config = dict(
    d_model=320,
    head_dim=64,
    d_mlp=1280,
    vocab_size=23529,
    norm='layernorm',
    norm_place='pre',
    bias='none',
    tie_embeddings=True,
    init='trunc',
    init_std_qkv=0.0231,
    init_std_o=0.00437,
    beta1=0.95,
    beta2=0.99,
    weight_decay=0.12,
    doc_mask=True,
)
Each number is 128 + 32 x the weight over its row's rms, rounded and kept within 0 to 255. Layers, rows and columns count from 0. Numbers have three digits each. The size before them is the row's rms in percent of the matrix's.

# q: layer 5 attention query, 320x320, rms 0.106, rows 0-27,64-90,128-154,192-218,256-282, columns 240-319
# k: layer 5 attention key, 64x320, rms 0.109, rows 0-26, columns 240-319
q0 113:138154097124153147118101133136137157131082183101177150182115102161116168135132110176098095125077158141123132149113173111096137117152127112044106120106212146125111124146173182091107142159070112105150130176155161132157119108160172109116094112
q64 116:124118117113135059096126128159106137155124154180102162163141135117082198162127107163135123202117120116087126148106103121141114114113129122099103065170147156079138153109083140108162167160099108153123126162161120119113190134087159167123148136
q128 089:134097128122130097112119096111164115182117151079159119193157082100161096132116185147146121166143155093176097115142149094107118099105118153150073077150105145130153150167112056161133130138108109130098124193122089126187105110186157135136176088
q192 102:099148107122088067136113137136124112152153165100102119140143069078171140087150132117161114118100130104112100114063145151154179191095121147071117160145146106137148179136143174150121146127078107144153126172140149143168123122190161135099113196
q256 092:100144174117114090053130143144138103094170129173136118117074146133128144133166139136166172137133114048170130180116196113076086116118129124121081093135136154132156160122044084135153112084163116097086161094145124158091147163135180096130141122
k0 097:111102119099145107128089090117123167135123181155137118112126101141148137167120104145152109072042146146100112106119164127133170138108092076114128152087149110109171142183126131172147178095127103124170163162149168119153115127156150111087132196
q1 111:133137151181116127058144159214125128124099153087195178145159115153125131084139114165192146131141167099155132098081125129187136149117086142109100159132134128195099132127146068144148134128151162069147188163164139113174143123101103090127097177
q65 097:144134127082135141103218129157149144101154112097132128146102147172125134076100099139118141134192107109097202106137162125114130104099120165119108105160155119174086127150090124131117154140164150147120174124142093137131169138118163126137183156
q129 087:098108166162133108113158163131127127106059135166133105103129133199083131149103077162146161150148132111103090157122154159174099155121112163144123180143106080095126142130147142171157136064099140073145130108171157098108134099138135126153189167
q193 102:117136157124133165073165157124142110143146114114140141125149085112133127091167106113148078131153141145118151150097126188117159105148107125135084158139101083144145162158105145106105140065148162137135134107099138105100114132098107127143170107
q257 091:163201190129092104170143101141182106110138131102152194086159132141135053103169096104128144076120109132146115160122106172080181135130123158099145126127112100128195166124135139112146148143169140130081152083140166136118057060113137100124115160
k1 103:122153133107131107055209128128177116127161097183150130139138132112132102129180103165203158114155107136149164173118108133121132106075094125171131123152132102164147183140169086160100112061112092062159101093158138064163139132098103117165192117
q2 121:180162144131126093087165062184134133111156132116144133116217123125142087132102087121159106143140123114126081190136111118155113147119135089150095089107192055164072094144169150141125102141076099102107112086112139086123174156123168089115131119
q66 098:142123120181090092093168099176138097147120135118116120131222127137099122104080109115079120159200106167136081147063109120136111171121087117124191134155152128167099095169106178135119135078136090105090132098157121088127164172148166128128124110
q130 091:130116085144193130100163129121082196108149129075154142063153142164169157188099171222141198115105095156112170149138140155176058143101141156186123175109102122143151176147154062128120150118074100080144190084136168134076132126118186128094127097
q194 109:173178163134127065062142093175141101126149116122109079102180116141142102126154121094130085123207138135145146130132118105172130122138123130128090101104152100130065136171123157105104056119098127181089145150152144125157109119119146112137183168
q258 089:120151084158144138140130125164163161119153130115040143105101101131154159121138126177114072094135088147102144142117102178149134175147183122096119155086197129157156058094161142127093106126127111096126131128133155142117097140169147114124161121
k2 100:145129136132116093048191093175094111129123124088116169169141128124123134129120138095140100093106133124135051141090099135135096122175139133177123120134160123153090135145148127146111073165120062119091122132134099072144076131103164095148125144
q3 109:069082045166091161163147169114176126098165132149101160093120151104171111147112141129123200167139111082166118144134063087068111156115161151130165102142085151112092141145117175185076167132099085145134129143133101176111172073088153183099142142
q67 105:118152172164125184161096185119185135122117127121141138085153168132117121160106161178155182094159076122151125117120085176110103164098162119090168086180113147089126070121163185141120090131163148123155122157163098144114123160121132120178115139
q131 086:108099104164102127089094138089145110113108100056104159135119128120127102123107119143142137083131144079142131104174114076131140139085058115155163132177127156121114177131120198120138117105163125093119160173146169095159145100167120172123132126
q195 105:123082117164153123139066190141142130136089099122114172111103168174156122124125120120218124146133095072121109134159074113109087087093129088138146134064101104108058107126138222056079170162136132154101194121095116153132178056092165190113137175
q259 090:100109155166092143099114128112123200127108096135106098134147136171093191160095118124078155185119187151077113116166184078156166129106095070099149123136121123133095127148095165077116092102105082135140156101165145156113184124106129149183104104
k3 097:161132087120121158120135179109110079090116155131175115167095143141127154120101168152156122131104119076082104189122087087122132078152129129169134136104112157139042142142157173163114108150129126107122141195153125134160120072092119171100094122
q4 110:204074189172112086051147072110105078116124052114119164071157179120059096149106168143141157133114119141141096102117132127168124192124096116153112137131158120099178162118185126116103131094130091140093113121234104142143139087144136120189171078
q68 097:091116125162120120085130138114132098128106071129111159138154156054116096234144182152169164111117149108174118130139119136163156200141087129140114115062117103151149155153130084090145159113111087147098088066188042151129093130141137170151129075
q132 093:145136167094082092166112079165141106143114064126123138123170109096127080091144082152180081171137161077184134152177177081142163239155102139126131113101164112107158173120196113145119141143181192128113126122176146179153114053152067120179077144
q196 106:159121147108165100110115098130150092126120074155107160112125135136091156110106146068122160154134138102115092110159183156152122218181103145130134153120142126089165155151150129176075112113126129165094097119194125118105148121167145131165204061
q260 103:190185124106099090138161102090150108101128074101169158121147132096094058088201136094153143132126133168141131130134157133143167195126138169095121084148143142081160155166170159173101125098162126153123109147133105139142103110125081162128063126
k4 104:169064166149107121073149114117113113125102091143152152116163132133124148115082098173122123156064137078114116143161151196168097208138110124134146141112130081081135140131155082131101124147130139216132115142245146174118158088113164146157102095
q5 111:074129052099109075083053058148153183144140136162136145126145148175104154125173118146137124108142205071171125137069093095122095079102102111075125126118167172134162124152175082125181183152125146139089117186186094132168089077085125153123048152
q69 098:121161141174161097098112105212164107101146122128062138133084111202106155127130112114148124087133189156151149147121102103128090133187086097110144144162094165152131135174171127119190158131095144123151088091135133119168131132128112127134117139
q133 087:142121104168114083098136159088162149104133122130118116148116105110110119135134104140191064084110150213142177131061115100191128112118138139105121135131172158109187103151173035112163137075131112133098145145164152147127088145135095118110111114
q197 106:145120166181114062116084148124146159089094157129117117136172107184118086116117121176198120114145148131111188133077118115145104121142102159103126084147066180140217107186155125158181179122118130143136122113167113163156121113091139112155079129
q261 082:095067147150096116110106141153153160070177112092124156053143168148081142110148103085052115057168178081116162172118158124133151139162131185100140133133121152112128170158061067142122097125116096154101164133164149176066154095170123107165166072
k5 098:099141113136081033111102135108145159093149128114140141159152135163118080152128096137155131180125185168130198093094160105134129101143100147117110099121074096150210154122168120133212175070146128097141139179138125180129103063128137097100076142
q6 109:108137130120158084131113095122173146129196124118140111167133172065179076077075105082132146141136146119083151147170099107117125099154128125115109136116102100136129121138116139075091153118152165148131094134170094120149143100141142141198093092
q70 092:143142133130134160128178148100109212171173107186206120195131154148093101131096106117136086155182172083104153104117077088127097122063132107206116093131077102137137117165105138091093149154093131099139129045175108161176173092083154103163064101
q134 088:172173217095142202116151130119144087106152129164157176176101110104127159130122166106119170139167143137081129132078098211138159132136158141163150167180103145128121142118179089127145161094145133113126138089110123176188115119070080131132064087
q198 104:155202178140138146116137135102203142171154099193119169163132119071116142068098123042128126157181128099139130169168070089118160153136163167106144088132102066155152125145096153133112133120126071114127074110103104126133104129138063105148049126
q262 079:183124120152099119152158139138139128119078152135146152146116139204103150119153136127115172076110140139120133116146186107148138137137123154090060071183102137099134139134130085114155110144153092147144137081177136183120133100113097221182154124
k6 091:197155127132140097174154151113165090107173133159146177128107157104119103148076077083070166156141183157156137160144099095102137151096181109193205125183122116070191082124155142122142170113154106141118053142103057102151109111089126090178094116
q7 118:145135118120111144058125145119127139073109099104162103154120100141184171093172151156143120100129172168211101199108211128110115126190183175122162106163171103094175135179172127174102110119136116079087080192127155085029082142144136056173079095
q71 098:192129066146114080038116125149097155114137146163134136071148036102102135154121110190079177143065150188098134092102132165085127099131167102163110118096140035074104155079120149109106084128078131090144100139122146140089064122108168093121078081
q135 092:112164089127130141062095108146104138123127122140130127120133126178075082107112091138151112166112129137122123108102071173146131096105166131134111140159171094079169050126079194131133126103138080115139133103104143129123108159066154096058118126
q199 110:157149123168172172094102140115198090141137071090139135121144149161101128128104116126103118138094152170121150129128122201118139145145139172135122107135163111082192111095146142150139149200110153126077069159144158120117098143112117065130112096
q263 090:153149089164148146135143129068134160163145102198082152161071135074138064053104144101149046090127113194133148105067127122124172134136065103114136164097069141135117106172177103132141122156090133163144104194121115145098110112104114173129101118
k7 096:182141135128176149113105100088222119105138113140141076091108099174127161091141188135108096138162097132131141090211115148116139104179198121180110116183108080101211098095162131089098067093128105108084095100174106134120151131099183078131075148
q8 115:166115106149094153149189182137087167134133190069136179156107130170123128127105140085144166123101145139127168097107128140113108064130093130120127139138134126086057183134154106190122176118113072092180115128155151153128107113090176103084119172
q72 110:198065117138128124130132147122165135151162159188062131133120156177183195125092116110162111144109101151100145127130163085172075079139186120083116124137093094173057095104104142103217095123102122104102094100121107138173115095049108135136137182
q136 086:143130125130071062194134105112081144091141143132097176082123148142151132143153085136126139141136109166148087092106109131122062053117128062140179172157169166122067130138124097118051125161102099113124130112074171143066104156169179160151078121
q200 114:152100116176105166163123129097094183111140130134163144056106187178113177171072150121120141113067142106140145149126124069155117121113123136101119158110128111143065141143134130107120160174077147174140103127137154114093112128101173140083116134
q264 083:090064155105148095124151144122104122096173115169083096079172159159118183114095106125065159128077107126124211110113087092109081073099097097134166212120109127139122098103099085167109099156130149096133136145119084183107183163145165078143143108
k8 102:114101139143082128193155153109107169117129149117123157160160171107150199146092142168108148117150100111131142076129122159145108127112149171060098160164121135148076138091161119123139137156104163188113077116120106149100106083089117074095086130
q9 113:148183136166113127103107128102140077111059134124119153105163127122078080110168133134141135148056126154138100118147063093137110133121129126110058133112144132096108113152125127105119067147160156115059147146166091072104104148063146139201138149
q73 099:119120136151108106127148084093142103144151126120105163063132117112096113123148098094151129118135125123127092178122143127163118127132142122105075086155108179055126133161137142093107075189137065133150082169145155140115108078100110163155102145
q137 086:151143085122142165121125125097109135157085179117165067143114101150164079156176138151125102179149167110088113114121132127180138142139106111093128180144113106139121169095167131070139192161066064098089130111161194122155126124109119125119166138
q201 110:129156174149103093178125090145106106106146148095096077127123140115096105134152162104113142151082174144171131150141035121106125200162124208185091090087125089076125089135085132129123137155153063139064064175120140132153093058138088118101154108
q265 087:165156104174137146163102121107143104150055120105146120076067050125151093122152088139124058119148138144116131153144128166166195195112140131136156079030114121063098123146147157124172128143104058126096080087144176062122129090098076140123141153
k9 103:133158093175079130135151140095098101134118216116156115083168173098098110133168098082120135103103123139176102146115076134146082187097136151143123108088122087112078152077108160076169105157127129162072056134163140099097098131121071151089180135
q10 112:091126103038163052140109126116123151138104106121172212137187144178141175160104149144160122075158148169131084105109187079062129152125117138123121080153106128142067161142170156162176092081104148144122132112101102122137112132164121131162123105
q74 107:139150129137151101155116162148139173122138118183104160193137091109135137110157143171150143129142111122102116118135166127086155155095139139192096119157120061129117101186138113169141133110172153180143151176111103099122112127123129145070114116
q138 090:101146095145147198125084053143175143147109091106109159141143120116169153167128179148158158139138100150108130128129144152093155131094136116186141135163114079102126127097150107180129130139135126140161137177114164081097093081172129121154104216
q202 103:086152122041150082157111142113115111099121104137154109068136117198153158142087065167131108097208137159156140086113178022146162183067123093146129094163138131122106116157184143148121074080158112196167128080150125119091091133141135089145122131
q266 094:089115174147147156144172114115110099096136070103179135129145117113140105153157103096145136125101095141188145174095162086103098139124143171123138090130139126085143086206116089122105128098135136185134125158140133070103075160102150116134102173
k10 108:107109155023169127127054122112126107102085147086136176118173103200168149127083132148169157086149082114134135130120135091123172164154104104106060106123160113140147116197134114150129074084149092126144106130138113153115073108121180119190146162
q11 117:118166079110091066095089170173078140119148114098135112134099102118125153162187144148149116107194192134072127124127165086140150106082134032107098103114093140169079123088140158176078113143143142137085105097055121145109106170189031132098136131
q75 095:150166136138126173129136105136182093137164135124133104128146105134118186115119158105129082122107183137123106179158100058173162134130109156131101141137117121187142112142162179217099123094170130110113138124083122083110115168153056097126182092
q139 086:138096108148087148125083172140138172137163168163120106127132114128077165152156163141124045170132083111158110177175081128083135055126149091164153126120116077133088078073226133104122172152042119125148098147128089109096113117161090138097163180
q203 109:162141125132124061135082129131066186120200162124156112162117154109104125177126148145119134132129162141090101120185135080117168078118092043154065099120138122154094106106147157151095116135127113108109102073132093133158140129157120155095125167
q267 080:202137111137128162113151131110134110079082079173160077159098119081107128107147143070169068137160134184173065147051175119130132202161182074186140114144142074146121175076127169114171131165143150174060134115120107110154120080127074163174100111
k11 101:122144105074145114099073113142137169120162152148127120191111141140147099211176146120139106158136098102155073156139094115139110118091113103170085091155120119119095140086164153130112165130108140133113110131083102158145147093146064087107142199
q12 113:092163171204114199120180096166130127079138148136162135140098156105150147080120075140075108130134076140190108116117134163079117197118089140090096131138130131153124111116157069142135169110088115113078093061103108143154113168172142131146135114
q76 115:096115168200179145169168136169090133145163159163133127136111141158104170154169115136098111143123082177163151150099134142089101125090118081133137118144141160159127109100125087121198144152151163097108131125060058132157160122166105114169176128
q140 088:062084158149129153106130091127113168174142156146141132116135177126144200114131060111133087133131133097183100176113139090127069133126163156119155121112144094156146105135109128146145131106141112064090134089083113116199105177137172122148092099
q204 104:108112089131109167129157158146139175116122140118161107174104161160152110091115084110115129075134110111195131118142133165081097096170176122139085195116131121164151099122112053140090126170132114083122075078121115117180088138132129150111101103
q268 100:096120144115077151116083149180077129146108179151113101128165148163090142159116159124138132131109089134118165114132124082185120100140139088138160149156119167165152130125101121095099109127096119105127179103113135126105208148119131125126103155
k12 095:110160167163104126130176105175111161093151204172167121160155129174115146144078069161131089105115183155159142174107103143179147186136131176140109135129158070182111146113142069176134169131128136087118109088145082145154107118153137123101133120
q13 119:129151165168093158147152136107142089165123119134072159136124160115126114162148125085103148094149122171094144137132107137134132126139132091110135120188121208152121167086144136129176108125074048098117096160105101140098120185138131113048169146
q77 107:167190126118092169136158127118189141175142101114100123171098174145143167183161081162186080080172119153148167188071139085142161192139173087100177164175103126149067065076147155153198072092125104121094131133126111118147092131139067176099142169
q141 096:179199190124084092140093113137145136136115123088098148139098168109097079149155134085147092112135113148132075127114081114111163184090088088135133095180159133117145118138130054104129136153114060141135096173132130195110105116113115144096171169
q205 099:155115145175081149151132176156113140182134111092058149126148174120141129160157151143123113059141150097108138162169118141191096148094119103090190080125179180211146152140151086095165078197071064123134113171111138133076156151141144150065162117
q269 098:127108074143133081080125160130178131128128124148198204128110108154148109092159178123091091151123145186147094151123134157128156148143150144164104058125101095125147119164212090160109113124127128113134085175124178161147121093134104184098133141
k13 106:155187176150096087088142094117125167128136126123057100147121175110111153142143085106134096101140119152080137172096144127157160141112125140116165124143102190156085116132146091124158133108069039070114101182115112097083115141087183121100128154
q14 098:116137104075133085098080154100126118148107194125181123168105149124134099126161161113141095153139105142165075084083140147151136107116147114154116204128127157095122214080099122035105136137105121133115136029171164132136063161094166131158118130
q78 095:171098109142168073094148151141136163163142188177115117099126114122103134103125134091164151197142112137129146115118122122223173118126146177157080175129109160139157172048143144105161147076153153108190140111141078069164128145149170179154058110
q142 089:136109104144134141142089089141140109149067105112139173089116176108129174090090173128103179161101129124077202079139110179153091117134157107149159116154156144111166054117142090113135195084107071160159121140213132116133107149132179151101109128
q206 107:161113097074147123071055122088168102156145132120180146131133094100110094099160055152161099148133106109121100121133134149098114103174137144159034204125097146137162160115109156136151164131139097114176095093193124082105071150081109098145168077
q270 096:112110157146167119109172135109218129119137125118193140150144091078124106115149139121161113090151134125101104185087137201109148162168106118132110140132141045080109096168135135162124151066174088131094101163138137155147141146128123134125118140
k14 095:138112129137171074147102147168138119229148142086132133108123135101066140117129109097170160140135161139147115132115175117120139157142152148110091185137111135148149102131149069108096199084193147156142140114175106099149090126132144144131136106
q15 116:090119210120096114175156095152084139134138096054199153166108168122110174103099140118100138139137148149152091133100102155117122157097122174134130114120127103151074082082135082077093119129170164074132130151141216115157138124141101094151138109
q79 109:130089147131127128098189084134139141113130086134149161156126131091110073135110087115098153132149143135124138100131159128059104152153120103170101153155160125056131095132124079166044147115115094077092160089144173133100115107130155124152108116
q143 089:060110145105168157077134191173118082164119065142133147137130152168149156103120169038131194113121123144117088141133166131087107171142178148141106084132156080132082079127122131162130096109058119091153156084147137097122140107162115118161123077
q207 106:081149156131130121114165111121122120155152126116131111175148178110116174086106123082130156113102112182131070101115118138074156151124130184153107165177108086132124112140164093119139077097147088085116094139194180075182109178158177125141172126
q271 088:107122097097118149160151105131082128144198126142148140181078152129146123100115132056110154079137199111124178136128212098078121140181161155118148122159058106078102158118083163173134097107097088111078154131153167161098123111161146085136150137
k15 078:104124171134124152158183167162177125162131129072119158154119193149128170148071149095029162140076139096106068171121134175064107110168173135138140126187163161129158077106071143146119114107070092134147089085128146128060104128099125124119178122
q16 116:103146138115113092103133126181146164102128142118149176120219108101123104143085122144182104060160102118113138144096174085089223135180135071146113138123116113066104103160121117207145203127085068130122133066158132075120136118079170127148115158
q80 098:047107145117109132106102120201118115143132133100119145123104147133085083185095076125133109116139156023142132162093113125122127144122097112174161155091158136148118103140133119192144161155113087150152162144131122139148123064124144091139153136
q144 091:126123153194094120142128151193083119121147114094114150121136066113133103129121098125128143063104158122149136105090149096122180099173062118096128141205042148102165169143123078150153137084104092097152114113110147106150132143124139126142123115
q208 109:115154130103152136111061140149150143131185129163122186161161127116164132154142134101116029057135124144194150155085144116086196143127136119118148169092130157173145125152157180115109157127059121159148147128121160072099149138131132171154153151
q272 087:118112087145158160104089112182108158139143145124118091086157124136120086099105169162098118113153119143125143149143119095141132087101154107140209148145056133148039180106150155055134153091074086065152136135100130104145199160182106210151169120
k16 112:039128163149125113139097155203128128193149117164123176162116085097107115151110148139135049093187138085116069176123214083113170173146153105140114159161164151112180128103144099144127118089085084143150129073138137119141152152047122107117109177
q17 110:134051060122113155115158123105180155098099123159100093073162063160161154124059098151147131169077111111126152138105180119156114135057115125108114194180072156144114168094136119126130078183051107097167106157139141135087166134095143139130154173
q81 089:164095148061101086187086095183135129122165111131080091124082149128153147142131108156125091148091101141156127166080152148156142100085174135083117190170100138171123093086161143147182155143160138071092145128150096182085184165099095135142161184
q145 087:137132088171075117115171121149105107122103180114138153142151127173166080154124083146122161096111137099138117105118135061141118133136157128148083134103084088167067109095134160143125069166183132111100089156160084144158090120204087132117119142
q209 107:194095124172083122139139142122173195170136163140119096106133157169100084119105114162138157172099130115144139148137158137163112121061109131120069117127091142126127155112104136161105096153151072106148100125152152117110112062114142123150132187
q273 095:135110146109071126144101138123101095135144118139089103141134188158121165159082093140108154154083118081092089174123151140180129138118166149120129128136096206165119132074132139060123118128126126132122127103124112134075185117151117132173150183
k17 098:193114118152083116145176146122137156127076135151123095153149124116140090104099120145100125161094066144103142135095123088144137098073126130135169136108090104077129141128096094187085120140166124134146090104166152112161155049111179083124104137
q18 116:168142184101162117117151136155096108150164131109188132099155158126117173087136130041128135143209170123120084144136091122125161145114083139147162157141181065037150107175155082121148157148135113117157121039153121122134097123117091140140092112
q82 102:133141149095130071126110136151058145099156156158156127127146164146129152045113121133095165153140133085176133114171165125126103155147104150152173133106158090064138146155157109137157133146150052145120130052126152122150088145168117108163166075
q146 086:072118166095143129128124133134066152114174146139166101090097114118104173109114140088123132099121176106219110121111149117082101061142133122127110144170116133122147192142106136118115140103086100105099119048172168112084178094093123136159144076
q210 108:189165199090144089096134112163092143102171138114208111189121177111130087161096104137106158149127162134114120139113083119103154161061080135161147179112130084061101147146166131095153169174085087166149152110098109130130102149147072173130118115
q274 101:128054116136082101157120152154059097154149154197183083089152151108138177135130115164110162134099140130179107116111102091123129094119165164119166152190104116111102133136047128118100153121073108102107139040118172110117127153156185130136147076
k18 107:187127160122121124064133113151072143106135151127164141136169148141123087135180143137115170127174182108101147084149122078109173133153095097141129153143136086090155185155152101069145175162123143179128111085195123126106122120150109144172129095
q19 103:189121159175154158133144100107151117137140182156116171143169084031107071132103166203115133133096114159163173132111092166117129094137147126102087134111127131067171135125124139187151083066192104132116101145129094128184153120093150122143164131
q83 095:144127116136157109136076101102143141140173138162109165139113108055142122102109123125113138205192097210180098098113151178136136128109123199134129153095152097130178176124063143124182120070133132135134150132150173104188043145077092154095161097
q147 087:142138109141134129141114089104186063200094129142138181100108122158126080059182140087039173170141139159072140110178132140138223137098110150160157099118169109142146118178148139123156094135147103107115090088099108087127124107156139075110093149
q211 103:147120076189144099167043063072160092092139188131133172171208092098190109105104132168108113160123104191112171124122105147154180081132123105125170129117129142140147103102138158141160118071110115168100097177162164113123143148141147093106119146
q275 082:104102119161108182181154088122107069167161134136055132073124142029187152094205126167104121153144150166140162105131117155140137110087122084139152137176122162086196161145072153124112179115155165144158167103074179153115166074116172161135112166
k19 097:163124114163149151176084070135175147090149134157110126206162037080126093089144165190105152152066099199126200140108133158133156082153111128074100116098148129089162108143128162111129124092096057116119113143097097083137117136105165032138146141
q20 107:095118140179193174165109179180159080128112072078059122150141049116071131126135170159123104060122145138132137102115165118155150146144099115133094151116082171125121076107101148208114131124150134067165077166142155146136165126100155108110135190
q84 094:130069096139130139111099174161132069131122113156173066120132063124094101089146169123114115067149168153159101138111166135131193177148113133096139189133121131147115074108115141160147138130205156064164126201128131132166129156076067067087163170
q148 092:089099121108129112077115174145159100134142158123162135146130103126117079080128136125117059134129093192141127190103168133130160145130147174121125095139133136125170099107122154111139111130137141183173105169106167179160110126165027104152115158
q212 108:100116135126137136099117224188137098118123175111200158134128070082087095178157153165114114141088118130083147182064200120154192085198138113147148110103038132093158113146127145134127189152198130118201154152123130129102137117153127122127095155
q276 080:123084160149097142161163140129115115160154160133072165061104176094193095152125130171149112115123171163128175137134144145071150164129213107146134088158108092109132081064145183154123147151158153111114135120108122201190135120116089077149176088
k20 106:122110089143123136122120191213147085191128115128137147127117104118133095088113142151122101112069140128088105160161216104130140110190134130202110163133081172133141090114093169173100177122152120084164125102181153145127122189123151094151105151
q21 112:125108098130169138128114151150169072167106096121166117175166105163164212083112141136153152128167175079118116177130154144083078063127172139164146139113156143085123133093148175117074120150106154152154099157194201124136164105135164125128082151
q85 099:131136074130112151143194172168135100145113084121105166163216139111156189080111193140122170145115130124137091110151152155110130138132117134141118127119179124160133135123188184140081180163098154135116063176114174146143112106060157063113104147
q149 090:141116144122137134114125139102132121163130103145156113065136137068100110100134109112118115180109119123078092149079146168114142114126142115188167182113135142138139160084144175116142134149136180112120122081106123128120165151114138145154124151
q213 105:095102047156108129143099113089125080137067099124087162099143093140170160109156110160160126150082200068106118146123117156089132114113167057177147053129184118060140126174141142179112127116161125133120108128123136169125137117125153129128145167
q277 082:204153170144154085112167107140082139177127143141120138068152113058118146131186127105112163116155149137147111094096127108085132107088102179139146136122141152113137153149148100128175140107191135110131124112071120160119161096097121085138133146
k21 100:125124159174116124153143192115129096164123077122089146100176149105126118137123146141117171122060215075047160136134106139118145095058155120190138080142156155108119120165166148151136116150134128113138086134175184184123198150148166113092121138
q22 110:131136116103114087084148093110134173182142146168085132141106122146177115152094111056148137090098123096142111100102171119158129121114149152113154164120130178118128151090093113134060188121120082142129141094142176155157185090150126177128133140
q86 091:142165137096112139120108140174139135153122147176110063118092118154097116131112122134115146166124105084108163079103205120133073084168086119128130136105106141117126122112087118107095116197140094123181176082191135114117151161165138169126156143
q150 094:146104128114094108105091090167135197138088127157097083111145160152153178206101105083143135116135125116150132184140144090121077145135116110119095152195112158097153175102092092119040121101090116129161183112093131109140164126178141149090165156
q214 103:053080132091086117129153096060081176193163136167142099134111114154130107127105133081123111128097152163203124089128152194122144123129144116070097129128166144131144151110088099113105121116108117128069141109104143098160181144140125172119129136
q278 093:156100112108129073149135089187152129167148124117110149138133134184118129142087132135124121136152153088185169136087164074125132152092204126185079103172070135112159148117131146174109088108066080112121099109134152112163092143195165158088160121
k22 091:116096076164079155134151084143146161134128140147113169066113087151139094142112155129094115130146154148144136087128151121193143106133145134051114191226149187072150170116111124143121184160070109065136102094144192097112137119177128170154152177
q23 109:130171158180095126161128123185147116090105122096070149079144100092142141153111128188088143132048123162107132155104119122098152117120175110217154100150140149073229176105138134122143095126128095156164127131074146135175152151153132091133107154
q87 101:121138206158108166148116116086146104101135111123048159082131101179142154056139072102085139112091080163077136084124143046140169139136094138084175164134168143133111175174174068106172072128126091112181165111084096139146132099174077126129091195
q151 094:134082138203124073168140089149105168088151095137132133130132164096156166142062173178117154151084122116114112050105145134125153119099128115127222166169118073132140186147103168129103085146114130100133087139152174140160143108150108157131134083
q215 102:118098141128098086128141124133142156088096105083091125130133114129146166151113079199091100109169159077125098145115192088125204156171111162175131118115139086074170129100117110101110126156176154144123100146084147200127111091157125055129081111
q279 080:134125134178127182161140142120117132085147085077108170144134133123173112165158149182161093097116197146070167066096113133127102139169112048143196188142115174125126144164116119178075178151099162139100132168094125165164146142026094079122103133
k23 095:104104120165114135178162061129137169146095103127067112106121072107132163161128133142212141161070100191111125083103141136075172130097112137184219141096112144052145118160166116150166125165084106168103143124088114127125149078158119145083091164
q24 119:129082123096151105091134131126159159161199073208137161119158130069095141137146127176110130149063145185092130116138172171128121096145169157164130108148098087129164097125117159130128107110147107136152118157159165137170116106156142128167125116
q88 098:111108102079143092165154140155135088137113099111135147097147117159076147111176068184178155174094151107089093114106222136106097166091153166131156098060080088124151051142097082109116139126155093115127108111175160162133093124171162156165138137
q152 089:169168062131115119102174082122154121133204083185094140136186148126110232140177127136113104150191084120126132175108175115147114119104088130140144163126144091144099080120118118146113159172092140123148128081147152134092132134157194093131088110
q216 098:118136119153120097141152108099153118136170155158082195145191104067106148167135124151082165162090107154140123149130149157141141099133148148127132134085102075150148107152112175145151086119118130082160122148126121053154103088112141178194150154
q280 091:194158060134144089132111091118137079117101103093140163111126099142086141099125142140103132083117141155064099090134184175159142153106096130133084074142182074102133138145143102151111135113119158128128125137107105116179135125089124144132104158
k24 089:142134137182139118092134155094136143167147099141057173069154172048135192081143081141109152191126132164068130143104096106133108098117119156070186133086126111100145172157100122107124129087127133101136227122087130120099131132105141143147144178
q25 115:137140091137170169103142169153150076179128122164066169130180105104180169129084078112167107136145128126101143165140112165174143154108125135145148151146192113115113155133119104163133078114106139205119186130108098170128075088162108046104120149
q89 099:178151174132123136160129138128113116106140190135107153119154148069203173112131090127141092064129107122180105162066117100113149131168149176106171138119137133171175135147164128138174083114157125187106115134075078104110094128166056117145207140
q153 091:102141120154102171105110107092143082154152099127145158210133123156165127157125085159104107060146142204155153119133111104156165205148126107095126176129170106084123159190117127119142089084183135157124162152150120089130065111147087155122144161
q217 101:147092097089117168082120118135122092178125119140150184070118129125099166147108110148114119147131058138139133159137126164147065195125131168114102176118156107220140149139144127118080092166143170186100152176111113076128096056109126077128148129
q281 080:117149025127100122150073136127143129196130097199166172153084116117140128159097092148102145105140114126144135129115137132174166101155119161099065144201150093193111151079153097115147120140167139107121147174147175113145082104129108115133132129
k25 093:178133081174088142073132174183147141136142163124115128141147165096130124161137081154130097090118059130127098153121127112157140191127167181085166170127165111118148135174147103171136105153134157143066159105155122101135038105122083121112148157
q26 109:084132083118191149143086119128080120109067118089126148139120117157147123173183151164169146165114103140116077112104131087091090166120148083158095100152142094156136158119132063174148114126180171092169151116098131114154140126155088124114133175
q90 101:089073083087153160160120147136125154096091120112135158125120118157094077107140144162148101147079143133132166138159113178114076133193123151125158124180114065159088095158113157051117123159168172109069114126097141139138144121202144109089135126
q154 085:116137145176140134145099111160112146108089114126168089096110136183100072150097132170150146161096099102082115084126166106125084091121152132157099085129103134153099127135135103182139165174114208093115121172165146121160155117162152069143123124
q218 110:070130082183111149129089127157103118129104157085148143119097142097161107109160094195126113172047091151098049082138188106048103205116135074120103131113155088177114136118115107178141133108117126143110094146128170108118138131186107163115083184
q282 083:163143111178163107130108128163149103093112070077232137087102096212102115187117136168144095158094111120166182096151157105128074161099129089112160087083110095162113088177148094068124105144132119056110115138124132060105107163129144149049122099
k26 103:084119129116117178079115106087098135139082161123168166135105100113091096110192091173131122160093107170098051106165122111106140148133154075121103113182111157121112139135152094199135158081184161064158153129122165152146111148201092088097118144
q27 122:135169103116116156135099124110146179114107206167118091100159125135074128144123167130128103046077126138161189089128101170094175112150122153066099151064160149150140138075097131146167137110114132104141088156093148135149089136156135114099089141